Weights of a small transformer language model.
Architecture: RMSNorm before each block, rotary positions, untied embeddings, normalized queries and keys.
Each number is 200 + 20 x the weight over its row's rms, rounded and kept within 0 to 999. Layers, rows and columns count from 0. The size before them is the row's rms in percent of the matrix's.

# layer 3 MLP up, 384x96, rms 0.224, rows 241-313, columns 48-95
092,197,196,163,174,181,236,198,200,180,139,186,207,154,224,208,207,184,184,217,191,218,171,181,184,211,202,174,183,177,184,242,177,203,201,194,198,201,222,184,199,187,216,199,210,228,199,192,197
107,198,195,223,202,197,219,202,201,164,207,198,179,181,203,209,179,209,193,170,207,186,173,225,191,192,204,180,204,211,193,177,215,218,249,206,200,213,222,182,191,225,158,217,211,226,155,212,234
100,203,203,197,179,182,193,216,208,209,181,200,183,219,205,198,146,209,195,222,202,226,211,198,185,201,174,202,172,175,145,226,188,205,185,159,193,172,208,203,225,228,189,180,197,197,202,232,208
096,204,184,163,178,181,230,222,182,207,186,210,190,219,191,201,177,205,177,186,195,211,220,212,218,193,187,197,185,206,155,164,189,200,231,210,225,199,182,217,196,185,205,219,236,199,193,153,202
099,201,163,200,187,227,228,211,196,172,203,217,190,160,187,182,199,208,200,190,192,249,195,192,199,197,223,191,210,208,236,253,192,208,160,242,172,204,210,222,208,206,181,239,204,196,181,193,208
099,212,196,216,186,178,193,193,211,213,197,181,144,210,197,194,183,192,183,222,234,213,227,197,164,221,177,197,184,200,218,171,187,222,198,207,200,216,182,202,203,214,233,185,192,194,215,196,210
105,159,210,241,245,224,186,216,200,213,179,192,186,221,207,198,182,171,228,213,212,167,204,197,210,210,173,218,204,212,204,198,199,226,173,191,176,219,202,230,216,199,207,230,216,180,225,205,174
104,182,200,214,230,206,207,195,185,153,191,205,172,200,180,190,203,178,199,175,200,212,194,209,172,188,187,219,180,157,202,191,205,218,173,203,215,214,206,221,236,207,223,164,225,220,200,194,218
110,198,187,183,189,195,204,196,201,197,186,239,175,194,214,188,143,208,216,176,183,197,201,212,198,197,161,195,182,215,195,184,203,200,158,205,190,227,204,221,203,194,153,179,212,202,213,191,201
096,211,194,220,218,221,205,187,188,184,215,193,183,235,183,208,195,220,228,197,196,156,231,192,205,210,183,216,200,229,177,176,207,186,180,186,214,188,199,233,230,223,205,189,197,183,175,175,216
103,194,196,207,192,234,218,192,179,213,180,229,182,234,183,221,179,221,203,240,209,222,196,215,193,203,211,186,232,257,225,217,174,213,198,195,174,204,191,206,216,198,175,172,202,193,196,214,208
104,198,211,183,183,186,224,150,214,192,173,199,188,206,217,229,181,186,201,201,177,194,220,197,208,178,172,179,210,217,242,142,188,204,176,178,182,214,224,201,201,208,222,211,187,173,159,228,198
099,222,162,214,219,205,235,182,204,229,172,219,167,215,245,177,193,215,180,177,211,180,219,246,184,171,213,213,214,207,197,221,203,208,206,205,211,217,201,220,192,167,217,190,226,202,224,193,204
097,219,175,226,184,224,201,212,220,184,191,206,196,240,197,237,214,241,223,202,217,205,172,196,196,150,197,163,213,228,205,182,207,183,203,193,229,211,186,182,194,216,172,201,214,187,222,189,213
109,222,171,170,182,217,161,206,212,215,193,175,215,224,234,241,171,220,204,188,217,215,218,190,171,172,204,230,185,255,209,183,172,171,195,220,189,194,208,171,195,204,204,189,189,205,184,195,209
104,184,220,219,206,206,184,212,221,190,211,204,231,197,225,195,225,209,205,224,186,183,231,189,232,214,166,230,194,204,156,178,146,203,233,199,189,195,209,179,170,193,186,205,200,190,183,208,190
100,209,224,206,164,191,154,224,189,190,225,200,211,220,200,223,204,191,182,215,202,177,203,202,226,184,180,173,176,238,179,195,216,208,191,195,177,234,197,174,194,178,213,168,222,198,198,216,211
105,208,198,217,201,220,184,193,214,211,181,177,195,185,205,186,215,196,172,179,210,179,223,219,212,190,196,220,187,220,134,216,161,210,184,190,178,217,212,210,172,199,166,165,227,186,207,200,179
101,202,191,236,185,225,171,181,167,188,207,190,233,223,198,210,181,214,235,208,199,226,174,201,211,201,177,203,207,209,197,234,200,219,230,203,188,181,188,163,186,199,161,200,202,180,175,198,164
101,194,246,208,202,201,185,194,183,178,198,201,187,202,239,205,198,204,205,191,194,209,193,207,203,225,191,220,201,174,199,197,188,186,227,207,195,217,182,186,218,216,199,218,180,136,228,190,204
096,156,215,204,192,227,193,177,206,187,206,220,185,197,222,188,209,208,205,224,190,196,176,208,200,206,179,203,179,227,192,218,180,211,239,159,172,167,241,186,198,205,182,233,200,187,210,188,179
099,180,229,205,193,214,193,228,178,198,213,178,225,264,246,222,202,239,199,212,199,219,178,179,232,193,241,204,207,212,197,203,209,196,168,204,200,218,210,207,235,192,209,211,204,188,175,221,185
121,202,204,196,197,214,203,203,219,238,158,208,248,232,213,213,182,172,208,203,194,229,192,225,207,213,166,213,201,216,222,169,203,207,179,184,215,189,203,184,180,173,194,193,218,199,210,231,199
095,240,188,183,207,180,214,206,154,213,207,193,205,231,200,263,208,183,170,193,176,180,170,184,197,181,222,217,175,220,187,192,211,214,214,203,237,188,236,201,225,241,207,195,216,203,168,231,213
091,248,218,211,204,171,219,211,221,172,210,200,171,202,176,200,206,214,185,193,181,215,213,211,221,183,167,170,191,214,196,205,152,215,201,218,230,250,220,215,200,213,216,201,194,224,168,169,205
099,173,207,242,180,170,222,208,180,172,201,195,214,206,206,177,226,192,189,207,216,195,206,228,219,208,254,225,195,170,197,196,229,181,199,224,186,195,209,167,208,245,213,188,177,185,186,206,212
101,183,220,223,183,203,190,196,186,217,207,153,184,214,211,197,205,216,187,217,181,197,182,183,195,142,205,219,215,190,166,218,192,210,190,175,205,212,206,196,208,220,164,224,168,251,202,212,207
100,242,188,191,170,204,216,202,201,216,212,192,234,195,247,172,149,190,199,196,183,216,209,189,208,194,184,192,178,196,235,218,192,216,201,201,209,202,208,214,197,217,201,191,214,216,188,217,203
095,194,196,207,194,168,220,201,225,231,203,221,198,185,188,203,235,227,214,202,214,220,172,203,210,199,235,221,200,196,242,208,182,193,210,206,224,156,195,169,185,217,221,221,168,210,181,223,226
097,179,179,184,204,173,220,230,197,198,223,194,179,185,185,185,207,212,171,239,214,187,200,170,201,204,171,229,201,197,219,180,192,243,188,192,172,188,210,208,193,185,214,189,221,208,234,226,188
096,202,227,202,209,218,211,185,215,194,191,169,206,233,229,258,178,162,193,192,190,215,196,187,197,200,180,204,165,204,201,208,239,166,198,186,196,200,161,211,200,219,161,187,196,224,259,162,206
102,219,205,203,212,201,195,210,185,170,228,198,195,180,206,221,156,212,196,202,218,238,237,188,202,204,163,220,196,195,206,203,183,210,195,238,171,153,199,204,216,230,181,235,189,204,184,217,204
098,203,216,225,200,205,193,179,201,185,170,213,196,190,179,156,194,200,197,194,181,209,195,219,225,194,186,183,206,200,186,200,223,210,223,234,214,192,209,171,191,191,207,208,191,252,179,190,214
095,242,187,209,199,192,210,194,199,158,187,219,190,201,219,205,217,196,201,220,178,200,188,197,215,186,192,187,231,174,199,176,243,197,221,188,186,196,215,226,209,180,189,216,208,208,199,195,181
100,193,206,208,189,203,206,217,162,186,175,191,184,184,187,161,169,226,179,181,199,206,235,235,199,213,235,219,202,197,178,227,175,222,248,180,215,204,223,192,199,212,214,191,213,227,202,241,241
093,191,203,192,188,208,179,219,223,158,195,216,212,205,178,203,175,220,206,163,184,194,149,178,222,158,205,221,194,180,222,180,211,218,181,219,177,191,208,176,251,213,188,180,210,228,221,236,197
095,178,217,202,227,187,193,236,227,214,191,184,195,200,228,207,212,231,203,217,229,213,204,188,208,201,190,195,220,205,218,209,171,205,193,202,222,186,160,172,225,177,202,201,226,218,205,199,179
111,213,162,217,203,191,217,213,216,220,204,186,160,226,224,194,224,209,203,198,149,228,214,194,211,209,235,218,181,201,231,200,215,190,172,208,208,217,200,214,231,227,190,189,230,183,201,202,218
108,179,224,229,205,205,191,228,207,199,203,205,194,223,194,203,173,178,188,218,179,225,222,231,205,181,207,196,206,219,242,191,247,212,191,189,173,186,215,195,212,201,189,198,201,220,195,223,182
093,191,170,189,171,191,209,182,182,190,198,215,185,222,214,198,173,192,216,210,227,180,208,178,199,189,195,224,198,222,195,211,205,177,183,191,187,196,231,172,181,232,218,192,214,192,197,216,215
089,202,194,175,207,211,217,203,180,248,180,215,190,184,177,217,221,203,207,228,201,184,202,205,206,177,173,190,207,231,206,188,175,183,195,201,150,193,198,209,181,197,217,201,187,222,202,217,206
103,208,192,216,179,230,170,198,239,214,176,203,205,231,227,159,211,166,196,194,181,213,164,198,171,225,187,203,165,204,255,194,243,193,158,212,207,205,200,201,225,211,205,194,238,191,178,196,207
092,212,196,196,213,211,210,201,186,167,217,199,178,190,189,186,218,262,196,244,201,186,187,210,191,182,216,193,199,213,219,179,206,196,189,187,198,198,202,195,166,186,215,232,209,203,194,221,201
095,213,180,212,182,196,171,197,227,209,178,237,174,205,188,204,224,177,235,192,180,173,194,190,185,204,200,182,195,179,182,183,180,195,205,198,221,197,205,200,198,183,207,206,193,206,242,214,211
091,203,228,219,191,219,219,208,201,168,187,181,202,179,189,215,202,176,184,226,197,193,210,194,226,224,219,192,220,224,204,222,222,203,155,178,192,206,204,213,185,230,176,184,202,202,240,205,185
116,222,173,194,206,221,215,191,228,238,188,191,243,209,169,231,184,185,222,183,215,223,190,196,171,187,190,205,243,179,208,181,213,203,179,199,230,198,209,205,221,219,180,195,195,144,174,188,229
102,221,191,190,171,185,233,218,179,206,186,182,216,201,178,212,197,169,215,182,171,199,190,176,217,166,225,185,202,235,226,194,193,192,196,217,166,198,191,208,241,218,205,223,191,175,218,168,179
101,207,199,216,203,202,214,245,226,188,197,206,154,217,193,181,199,194,211,216,193,194,219,193,195,201,201,168,211,221,174,191,197,222,158,204,185,235,201,196,190,188,182,210,263,187,189,198,227
105,219,166,195,216,188,193,231,206,198,201,222,181,243,187,157,191,199,209,183,201,172,170,172,199,251,191,202,200,168,212,199,168,170,223,231,199,199,217,207,173,203,205,209,196,185,220,211,187
099,206,198,182,197,174,191,206,221,218,227,242,188,205,186,224,222,182,172,204,204,235,245,240,192,168,194,195,218,238,210,186,196,203,220,203,195,196,218,197,166,206,216,234,190,237,215,189,238
097,174,215,229,212,188,238,183,210,196,182,238,151,199,177,208,186,176,210,179,208,207,182,172,202,218,188,221,187,187,156,232,182,231,223,186,195,200,205,223,179,189,207,237,208,198,225,194,224
092,227,166,201,206,219,192,203,191,195,188,185,203,208,224,194,212,167,216,232,181,198,182,200,191,205,198,212,201,225,201,233,214,208,221,196,184,198,212,158,202,178,178,200,209,162,188,183,164
105,199,258,199,191,212,209,230,222,171,159,223,204,179,217,215,181,201,185,201,157,206,208,180,196,220,205,205,199,203,227,202,188,183,181,174,195,219,232,181,202,197,209,211,220,169,187,201,234
115,228,166,170,192,190,178,179,195,222,217,218,215,225,202,252,206,185,209,191,177,236,204,188,203,192,193,183,239,189,208,225,194,186,198,179,164,179,210,197,173,198,201,222,206,189,206,191,173
098,182,185,208,212,186,174,222,217,168,202,194,200,201,180,212,203,191,178,198,234,223,192,219,208,188,217,222,181,176,229,182,206,195,212,188,172,171,232,211,180,178,180,199,178,209,202,235,177
097,211,184,182,224,212,221,196,205,193,207,175,186,192,176,220,216,207,191,185,211,216,215,191,207,195,153,182,205,214,211,175,204,209,202,188,228,226,205,193,209,222,162,209,201,221,189,207,179
101,196,255,224,202,230,182,208,184,161,233,201,187,198,179,206,214,178,215,244,216,189,199,215,185,175,204,189,161,228,208,207,159,209,177,177,258,223,209,216,196,226,222,192,224,206,217,179,204
105,201,173,187,176,201,192,214,196,206,185,212,223,207,178,205,205,207,177,179,152,165,166,224,234,224,187,200,201,190,198,170,197,171,210,229,243,199,186,181,194,214,171,191,206,189,176,188,224
094,194,180,222,196,213,181,193,165,198,261,191,169,256,212,206,196,201,223,187,186,188,198,210,207,193,206,222,190,209,172,185,203,191,201,179,203,189,218,213,190,241,172,236,185,173,205,192,208
095,191,196,213,197,199,195,235,219,251,193,206,216,211,207,194,178,182,204,221,213,209,199,179,178,187,209,179,209,186,172,186,183,150,234,221,233,200,201,212,206,202,188,185,202,209,200,216,200
091,173,193,229,172,211,177,196,189,221,179,233,196,180,188,211,208,200,201,205,209,208,179,220,220,183,194,213,234,240,187,201,167,192,182,197,245,188,177,204,198,214,216,171,206,190,179,175,190
095,179,186,226,157,200,220,202,185,206,197,182,196,217,184,187,231,217,207,204,197,205,204,197,177,210,225,192,201,193,187,199,165,148,195,158,217,164,225,167,223,230,229,191,206,182,171,205,135
100,199,220,174,168,188,223,244,196,194,217,201,171,226,202,174,227,222,195,219,191,213,192,239,176,214,204,178,235,177,184,215,167,207,241,188,207,211,226,202,215,201,200,233,173,196,160,211,183
116,193,159,203,186,172,238,176,204,208,202,212,170,240,188,186,222,196,210,230,193,227,197,184,182,178,230,198,224,231,205,205,198,191,164,201,189,190,174,198,210,171,207,203,215,187,235,235,175
081,230,197,183,210,200,186,192,255,190,177,228,221,185,167,171,205,197,214,240,215,234,194,195,220,197,229,222,188,243,203,198,182,216,221,193,180,193,237,182,181,219,202,200,195,211,209,211,203
102,207,208,204,192,221,211,207,214,206,201,168,218,236,199,188,228,192,232,172,206,218,193,240,195,236,194,228,217,279,162,213,180,220,204,178,189,235,182,189,193,203,223,208,218,193,180,195,175
104,238,170,193,194,185,209,189,228,177,191,198,179,220,200,219,187,210,197,179,166,200,170,213,174,186,201,224,225,168,203,160,199,202,200,184,177,244,193,217,180,171,234,211,182,222,225,206,213
094,194,207,179,203,171,200,210,202,142,181,210,159,201,211,197,200,187,212,219,230,193,200,153,180,206,172,199,214,216,223,206,197,212,225,214,191,162,200,182,204,219,219,211,220,212,186,204,164
108,186,160,193,176,192,198,213,207,204,207,188,227,179,214,192,195,182,198,180,193,182,221,206,225,192,191,204,218,263,224,182,227,201,182,182,195,205,193,174,213,165,210,158,202,228,219,210,205
083,198,228,221,162,226,189,209,209,197,195,243,239,221,164,194,191,169,217,214,185,203,210,194,186,212,217,211,206,206,190,193,209,197,187,179,215,257,196,173,187,154,186,208,201,176,209,189,213
101,206,192,223,213,173,183,200,194,139,231,212,195,212,236,225,193,221,214,198,205,212,219,219,218,181,194,211,204,146,238,191,190,172,184,208,175,198,198,225,200,237,185,198,218,198,189,208,185
092,201,195,222,169,203,190,228,244,197,225,227,219,192,244,166,205,209,202,238,175,191,186,193,171,183,201,208,195,216,254,190,215,168,202,193,207,194,175,203,175,235,210,201,212,211,210,225,182
094,232,212,203,179,212,204,213,198,217,161,213,183,212,240,196,221,175,206,205,217,214,235,178,181,199,191,197,184,191,174,230,211,201,157,228,179,193,175,237,180,225,223,208,205,194,211,185,200
# layer 3 MLP down (transposed), 384x96, rms 0.0397, rows 241-312, columns 48-95
092,211,205,172,195,211,210,181,206,190,222,230,245,227,185,174,212,195,236,208,195,191,207,241,203,203,223,216,225,208,207,206,205,194,203,219,220,215,205,203,181,216,204,188,210,207,181,211,171
102,201,173,220,234,211,193,209,184,248,184,196,206,203,194,186,215,207,190,216,194,206,199,168,200,199,187,235,190,188,180,190,167,190,204,193,226,153,198,207,177,180,218,189,177,213,208,167,181
102,182,215,195,226,199,174,196,216,223,194,158,182,216,214,179,217,219,187,191,216,179,193,190,215,214,178,195,224,221,211,209,172,218,180,222,212,172,218,222,211,184,212,224,225,240,179,189,192
100,204,167,174,232,174,209,198,214,244,213,190,179,161,210,195,182,172,225,188,187,178,184,193,197,214,220,223,202,200,189,194,198,208,188,177,178,187,176,239,208,189,188,196,192,197,216,193,203
094,180,214,203,231,191,209,184,184,201,177,196,233,241,185,210,202,186,170,172,210,195,187,232,200,192,200,206,187,169,182,181,207,209,200,170,187,211,192,180,195,239,198,143,196,186,206,203,203
101,213,188,183,199,204,208,200,200,175,207,174,201,197,181,184,232,195,192,182,223,218,191,191,195,205,244,200,195,183,199,233,154,200,181,162,190,171,222,199,214,196,214,197,188,194,196,211,190
104,235,173,219,235,188,202,167,235,194,200,172,214,196,181,208,220,230,180,205,180,206,190,209,201,219,221,188,197,155,201,219,189,183,200,194,226,163,188,200,203,224,194,185,181,161,216,192,192
103,187,175,206,173,225,173,196,224,209,211,171,206,179,201,188,179,223,196,205,170,220,176,202,219,209,200,219,192,210,194,199,204,196,233,214,179,202,195,205,178,234,183,233,190,197,206,201,180
101,201,176,235,191,215,180,216,189,190,164,217,199,203,220,186,191,198,200,199,216,179,164,225,235,225,212,213,205,204,200,204,237,218,210,209,201,160,178,201,158,177,158,152,210,209,198,179,193
093,180,189,200,182,198,221,240,227,250,205,235,221,185,243,185,232,189,195,198,198,209,204,218,199,191,191,171,189,194,221,211,213,222,233,249,207,225,219,184,168,201,190,193,219,206,193,197,210
102,182,216,221,176,189,199,210,190,187,183,246,215,173,175,188,226,194,203,196,192,198,201,187,211,204,174,238,196,191,182,192,185,214,199,210,156,190,226,200,208,207,201,202,192,186,189,199,225
102,200,167,210,209,233,179,190,197,183,245,205,219,204,215,195,207,187,194,225,204,216,178,221,185,205,208,231,222,175,212,184,197,197,225,215,230,203,204,162,164,178,214,184,247,184,225,172,210
095,174,203,198,175,200,177,240,198,179,210,204,205,177,204,196,177,208,217,211,177,234,203,177,216,225,146,190,227,190,213,202,166,193,187,195,190,216,197,224,187,224,175,250,180,205,153,185,230
103,190,221,119,207,195,211,226,191,200,189,201,224,180,197,206,187,202,186,192,183,207,208,228,171,193,245,207,181,176,200,208,226,198,178,211,172,208,153,208,213,177,218,179,222,169,167,201,200
101,211,199,211,190,210,192,174,224,178,180,203,158,192,182,202,164,194,190,213,203,196,182,166,212,214,223,192,185,189,185,194,200,217,204,176,194,208,166,191,213,173,179,187,235,158,204,167,195
099,186,208,198,195,204,156,243,209,206,176,194,205,182,198,228,172,225,210,188,204,196,208,206,195,201,242,162,208,218,222,196,213,172,151,217,201,199,194,232,185,198,167,220,178,237,197,196,242
096,173,206,207,226,206,224,209,189,233,182,181,205,182,243,187,175,230,200,212,196,212,191,168,198,232,208,241,208,159,200,217,203,201,207,212,215,178,202,203,231,194,169,174,182,197,190,201,191
104,204,189,194,175,182,208,194,231,190,202,206,198,212,219,195,209,163,184,194,214,188,174,179,151,179,186,163,198,222,198,221,213,186,205,176,198,209,194,190,200,202,256,189,193,189,224,210,197
100,195,221,196,237,238,224,161,195,222,206,199,178,193,201,179,176,241,203,186,203,204,186,226,188,181,248,181,213,220,197,226,185,167,188,197,197,216,227,221,232,191,231,200,199,238,196,179,195
104,187,198,166,202,223,228,201,193,193,190,184,173,203,214,199,213,196,198,204,177,232,195,170,208,228,213,194,188,232,183,192,205,191,209,210,191,183,215,237,174,203,173,207,197,206,184,185,200
100,197,220,152,195,193,182,183,239,207,180,183,213,219,181,161,196,234,206,161,193,204,207,229,226,208,197,178,169,224,192,193,230,208,187,189,198,237,200,209,220,180,210,213,200,186,196,231,193
105,189,222,210,196,168,185,196,173,194,198,203,148,199,178,192,171,187,186,172,197,163,212,208,180,199,203,221,199,201,205,220,196,199,209,204,213,184,212,209,199,205,153,226,166,215,233,216,197
106,216,167,172,220,224,242,195,197,192,194,176,214,230,210,208,202,211,228,227,212,200,221,201,225,222,207,223,183,194,203,182,196,186,190,189,164,227,247,214,206,195,199,196,184,178,178,188,201
102,180,206,191,184,192,201,206,163,213,214,198,154,175,186,196,223,210,184,197,227,238,235,192,230,189,195,197,172,233,187,211,161,198,182,201,205,224,175,201,197,202,194,207,197,190,195,195,219
093,176,200,171,235,235,183,190,210,211,187,187,216,168,248,175,207,204,213,208,217,186,218,197,199,211,240,180,180,199,190,200,215,221,238,220,144,195,211,192,190,215,191,213,196,198,159,212,201
103,218,205,196,215,181,193,166,213,210,202,193,192,221,215,198,193,207,222,218,208,224,178,196,152,177,203,202,178,203,214,187,203,229,189,190,212,219,250,203,199,161,183,221,179,184,226,201,210
098,192,203,164,175,191,155,203,217,198,194,203,178,186,221,179,162,192,199,149,205,217,191,217,204,236,212,182,182,230,201,225,231,200,212,193,185,211,196,201,188,225,187,219,180,180,189,182,205
100,200,194,168,230,149,169,175,194,185,196,198,206,188,170,211,243,186,183,185,216,202,220,201,200,192,214,222,214,256,191,152,208,187,200,234,171,184,209,175,229,205,212,166,175,192,214,201,197
095,198,187,202,203,238,180,201,202,190,199,158,225,202,209,217,181,184,184,174,190,171,233,170,193,218,169,177,192,224,150,181,211,213,199,212,191,216,209,244,208,198,206,152,233,190,224,192,190
104,224,229,225,190,232,157,188,218,224,220,192,179,187,229,166,199,159,210,207,180,177,194,207,210,184,224,182,217,231,203,171,181,213,180,208,238,180,180,194,226,192,212,195,175,205,192,194,214
101,197,189,207,233,199,215,191,163,225,189,205,198,220,197,188,218,227,182,203,204,199,208,196,179,196,195,176,217,230,189,201,194,210,170,195,223,196,193,208,238,198,198,196,193,160,235,201,192
103,185,215,206,177,244,201,209,211,205,203,201,198,236,177,179,191,198,198,195,184,189,169,231,238,189,232,172,173,174,197,234,200,199,187,191,202,222,234,205,173,191,199,173,188,179,195,209,196
095,223,179,178,193,188,203,207,200,188,203,189,172,198,239,228,194,169,220,213,192,212,203,192,177,189,236,220,195,205,221,190,166,201,162,186,193,189,197,209,218,201,186,191,202,171,215,213,192
104,191,206,213,183,195,181,228,193,201,213,232,215,199,174,196,175,199,221,213,191,218,162,194,228,222,230,179,164,248,196,195,155,193,221,210,196,215,186,186,215,212,262,201,213,211,195,227,210
100,190,207,161,171,218,209,191,205,228,199,165,206,188,186,211,233,174,252,184,174,214,184,181,169,171,194,189,225,212,207,179,184,196,194,194,217,182,148,207,184,222,184,190,203,209,209,197,169
101,234,195,206,204,195,222,193,204,229,202,170,171,194,215,204,203,197,211,225,189,170,223,180,171,225,203,233,196,203,198,187,152,219,222,173,222,210,207,205,176,202,232,215,212,190,202,199,207
101,211,191,215,212,189,215,202,137,185,217,210,184,173,178,195,214,180,213,221,161,195,211,200,223,179,215,215,200,216,192,227,204,189,245,200,186,192,215,215,199,200,243,207,176,168,194,166,220
104,148,255,206,185,222,184,190,182,151,181,172,217,195,184,233,202,219,179,220,218,215,199,217,221,208,212,188,184,196,183,208,186,220,204,240,210,179,174,231,218,207,217,231,176,195,197,205,203
109,148,188,212,230,215,200,205,179,221,227,191,228,181,220,224,202,232,188,211,214,190,228,204,196,211,227,184,225,219,169,202,223,200,207,224,208,203,211,220,201,222,196,190,204,216,205,156,209
103,195,212,180,179,190,193,209,209,184,208,184,199,205,180,176,220,165,177,214,180,177,187,221,193,189,196,201,179,191,211,159,214,213,216,229,181,237,168,235,190,216,178,200,222,201,216,209,208
094,193,199,151,239,220,188,185,200,191,194,180,192,187,192,190,209,207,201,176,207,203,197,188,225,237,213,209,207,191,202,212,235,169,180,204,231,204,216,166,250,241,193,200,183,170,212,217,207
101,185,191,235,167,185,164,188,213,187,211,216,210,224,168,219,205,166,188,199,218,207,198,205,193,176,199,230,168,181,185,169,195,190,167,180,201,198,204,176,191,217,216,199,213,228,205,198,181
089,190,196,205,181,237,160,212,210,211,202,216,211,213,206,219,244,178,220,168,209,226,173,186,209,202,189,189,201,222,198,195,216,185,208,210,206,204,195,216,211,211,189,186,206,215,223,188,213
101,212,205,173,187,207,146,188,218,200,205,231,187,186,195,199,184,222,223,191,220,145,194,206,210,213,223,181,176,188,178,185,190,197,191,242,221,184,185,201,211,212,233,184,193,202,194,162,194
095,222,172,185,215,187,205,184,176,221,220,192,190,218,191,230,224,218,206,201,177,207,214,219,214,226,178,202,160,176,222,182,171,196,223,203,198,204,184,214,200,189,215,189,210,229,187,150,198
096,227,203,215,198,213,157,240,163,224,234,172,179,183,150,197,212,230,195,217,219,202,187,195,203,202,219,196,238,245,203,204,187,212,221,198,202,194,202,219,180,190,227,179,219,196,171,203,193
096,186,233,197,234,174,215,164,221,189,183,217,215,157,172,200,195,208,189,216,206,192,215,203,213,208,197,188,227,205,207,240,175,209,212,188,236,234,219,204,193,183,187,214,208,220,181,218,228
100,203,167,194,159,189,162,162,204,174,203,174,200,222,200,179,205,228,194,188,174,224,207,199,193,201,170,211,183,192,205,226,222,211,224,215,220,212,226,199,191,162,228,192,140,227,197,207,167
093,165,232,194,241,188,210,201,163,181,194,189,195,228,205,226,195,189,211,215,226,184,225,186,189,159,212,196,202,190,204,203,206,195,200,182,213,192,195,202,175,188,181,242,218,189,186,193,158
099,207,211,214,212,231,188,185,175,162,181,178,201,209,212,207,196,195,227,203,172,170,186,176,234,224,207,209,217,165,193,197,205,209,175,203,193,204,173,195,183,176,195,197,193,185,178,226,165
096,240,174,198,190,184,155,207,181,185,198,178,192,204,200,220,218,201,150,224,198,201,204,222,217,194,190,174,195,206,220,171,237,169,195,182,205,182,201,181,208,228,207,214,196,208,205,214,210
093,212,206,147,194,223,174,196,200,234,170,225,232,237,206,200,157,224,210,197,221,210,199,207,193,231,202,226,199,225,199,195,198,206,170,205,211,207,193,198,190,217,205,210,202,239,195,225,221
108,188,181,225,237,179,203,172,191,208,197,190,170,167,156,196,213,215,188,192,216,217,202,177,231,208,189,182,221,180,218,173,224,210,190,219,203,137,185,179,223,191,166,201,215,194,209,168,201
106,203,217,221,201,235,223,200,190,204,199,189,205,201,206,177,218,166,184,213,215,190,195,193,221,189,200,214,229,185,178,183,192,205,239,165,217,188,217,173,201,167,198,169,158,241,216,177,200
098,189,210,223,214,229,171,184,192,200,197,183,196,181,226,166,200,214,197,209,198,183,192,172,197,199,210,217,216,233,155,206,200,223,179,171,192,210,176,173,217,183,199,192,188,194,177,178,220
101,212,203,172,188,182,181,179,184,185,195,176,220,195,191,188,218,179,180,197,215,183,190,239,204,181,207,174,192,146,188,191,208,220,210,237,169,156,204,214,185,199,201,211,233,213,170,203,182
105,203,168,188,190,184,208,160,207,222,195,192,197,177,188,216,180,256,198,176,154,226,209,173,230,198,172,224,198,187,209,221,221,216,199,205,182,182,202,214,194,213,165,208,198,192,201,238,199
103,198,206,226,198,197,188,173,182,181,190,183,220,219,164,232,237,208,232,192,175,202,207,197,201,187,204,178,233,187,197,191,225,191,216,215,200,157,186,205,210,221,193,224,201,214,247,192,206
100,199,201,210,193,189,192,185,192,198,180,207,238,141,208,188,224,179,160,203,207,212,212,168,194,217,223,192,223,211,187,189,189,216,222,227,193,206,195,182,209,174,214,177,258,216,191,177,182
102,229,199,219,193,213,210,183,161,200,201,177,187,182,199,186,199,183,212,216,205,176,205,172,186,213,215,212,226,165,199,191,202,231,181,230,153,230,240,239,209,195,207,180,220,199,219,209,185
102,229,207,201,251,201,264,196,220,213,214,205,193,170,235,188,172,195,186,181,211,176,232,215,170,183,182,186,197,201,200,198,195,165,189,199,223,185,231,183,183,203,205,227,210,210,202,224,188
093,177,212,194,191,203,174,210,264,183,235,236,234,232,206,228,202,209,219,194,217,182,219,213,224,203,175,190,206,193,189,225,187,249,202,231,193,237,170,176,176,183,204,204,207,196,231,218,235
096,226,215,222,192,239,193,216,260,202,217,193,249,163,239,198,194,214,202,188,218,219,191,195,209,209,193,224,217,216,184,181,219,219,203,205,200,184,189,214,172,195,204,186,177,220,231,199,238
103,165,195,214,209,193,166,202,184,200,197,208,180,242,176,185,230,182,186,176,219,215,237,167,186,176,190,184,204,204,182,202,240,197,186,242,220,205,221,200,195,151,183,172,181,197,210,196,220
089,161,174,222,157,187,204,206,163,218,196,189,202,221,238,225,174,223,186,188,168,189,210,201,177,217,155,189,193,166,207,221,195,176,178,213,227,209,201,210,210,211,222,189,211,186,203,181,206
094,183,207,172,228,200,214,195,199,200,182,210,198,216,187,218,178,186,151,216,208,176,216,198,192,182,205,186,199,137,208,174,213,200,212,202,186,188,203,191,192,189,166,137,192,207,212,202,262
100,173,216,235,167,212,194,184,178,171,199,202,219,204,186,203,191,200,187,201,209,208,210,152,192,195,244,195,203,221,229,183,222,214,208,240,184,225,183,212,166,209,166,194,173,161,191,194,191
096,223,166,226,212,233,192,220,204,234,205,173,224,234,185,213,207,232,212,189,198,205,183,187,196,189,190,188,166,204,192,192,211,212,194,180,192,224,175,215,216,199,210,199,248,149,214,203,250
104,175,237,238,219,185,193,184,178,169,209,203,223,186,214,191,194,171,212,188,217,191,160,184,174,199,212,218,170,149,191,236,219,174,174,193,202,174,232,198,196,184,197,207,180,191,189,215,205
096,203,188,183,211,172,202,182,181,194,220,148,185,184,199,205,228,237,212,177,194,203,207,230,210,192,183,204,215,200,196,172,192,193,212,215,190,139,197,228,217,234,187,180,193,208,190,205,161
104,217,196,180,174,228,205,173,203,189,163,200,169,198,201,193,230,201,188,200,164,198,184,207,215,201,206,223,198,199,153,198,183,206,205,204,174,192,196,191,197,224,192,221,198,203,209,213,197
100,185,198,188,172,206,150,180,206,188,210,202,194,213,213,191,202,230,196,191,218,171,228,183,222,200,207,214,222,198,204,205,210,216,184,198,197,172,221,195,171,222,206,213,167,201,231,155,200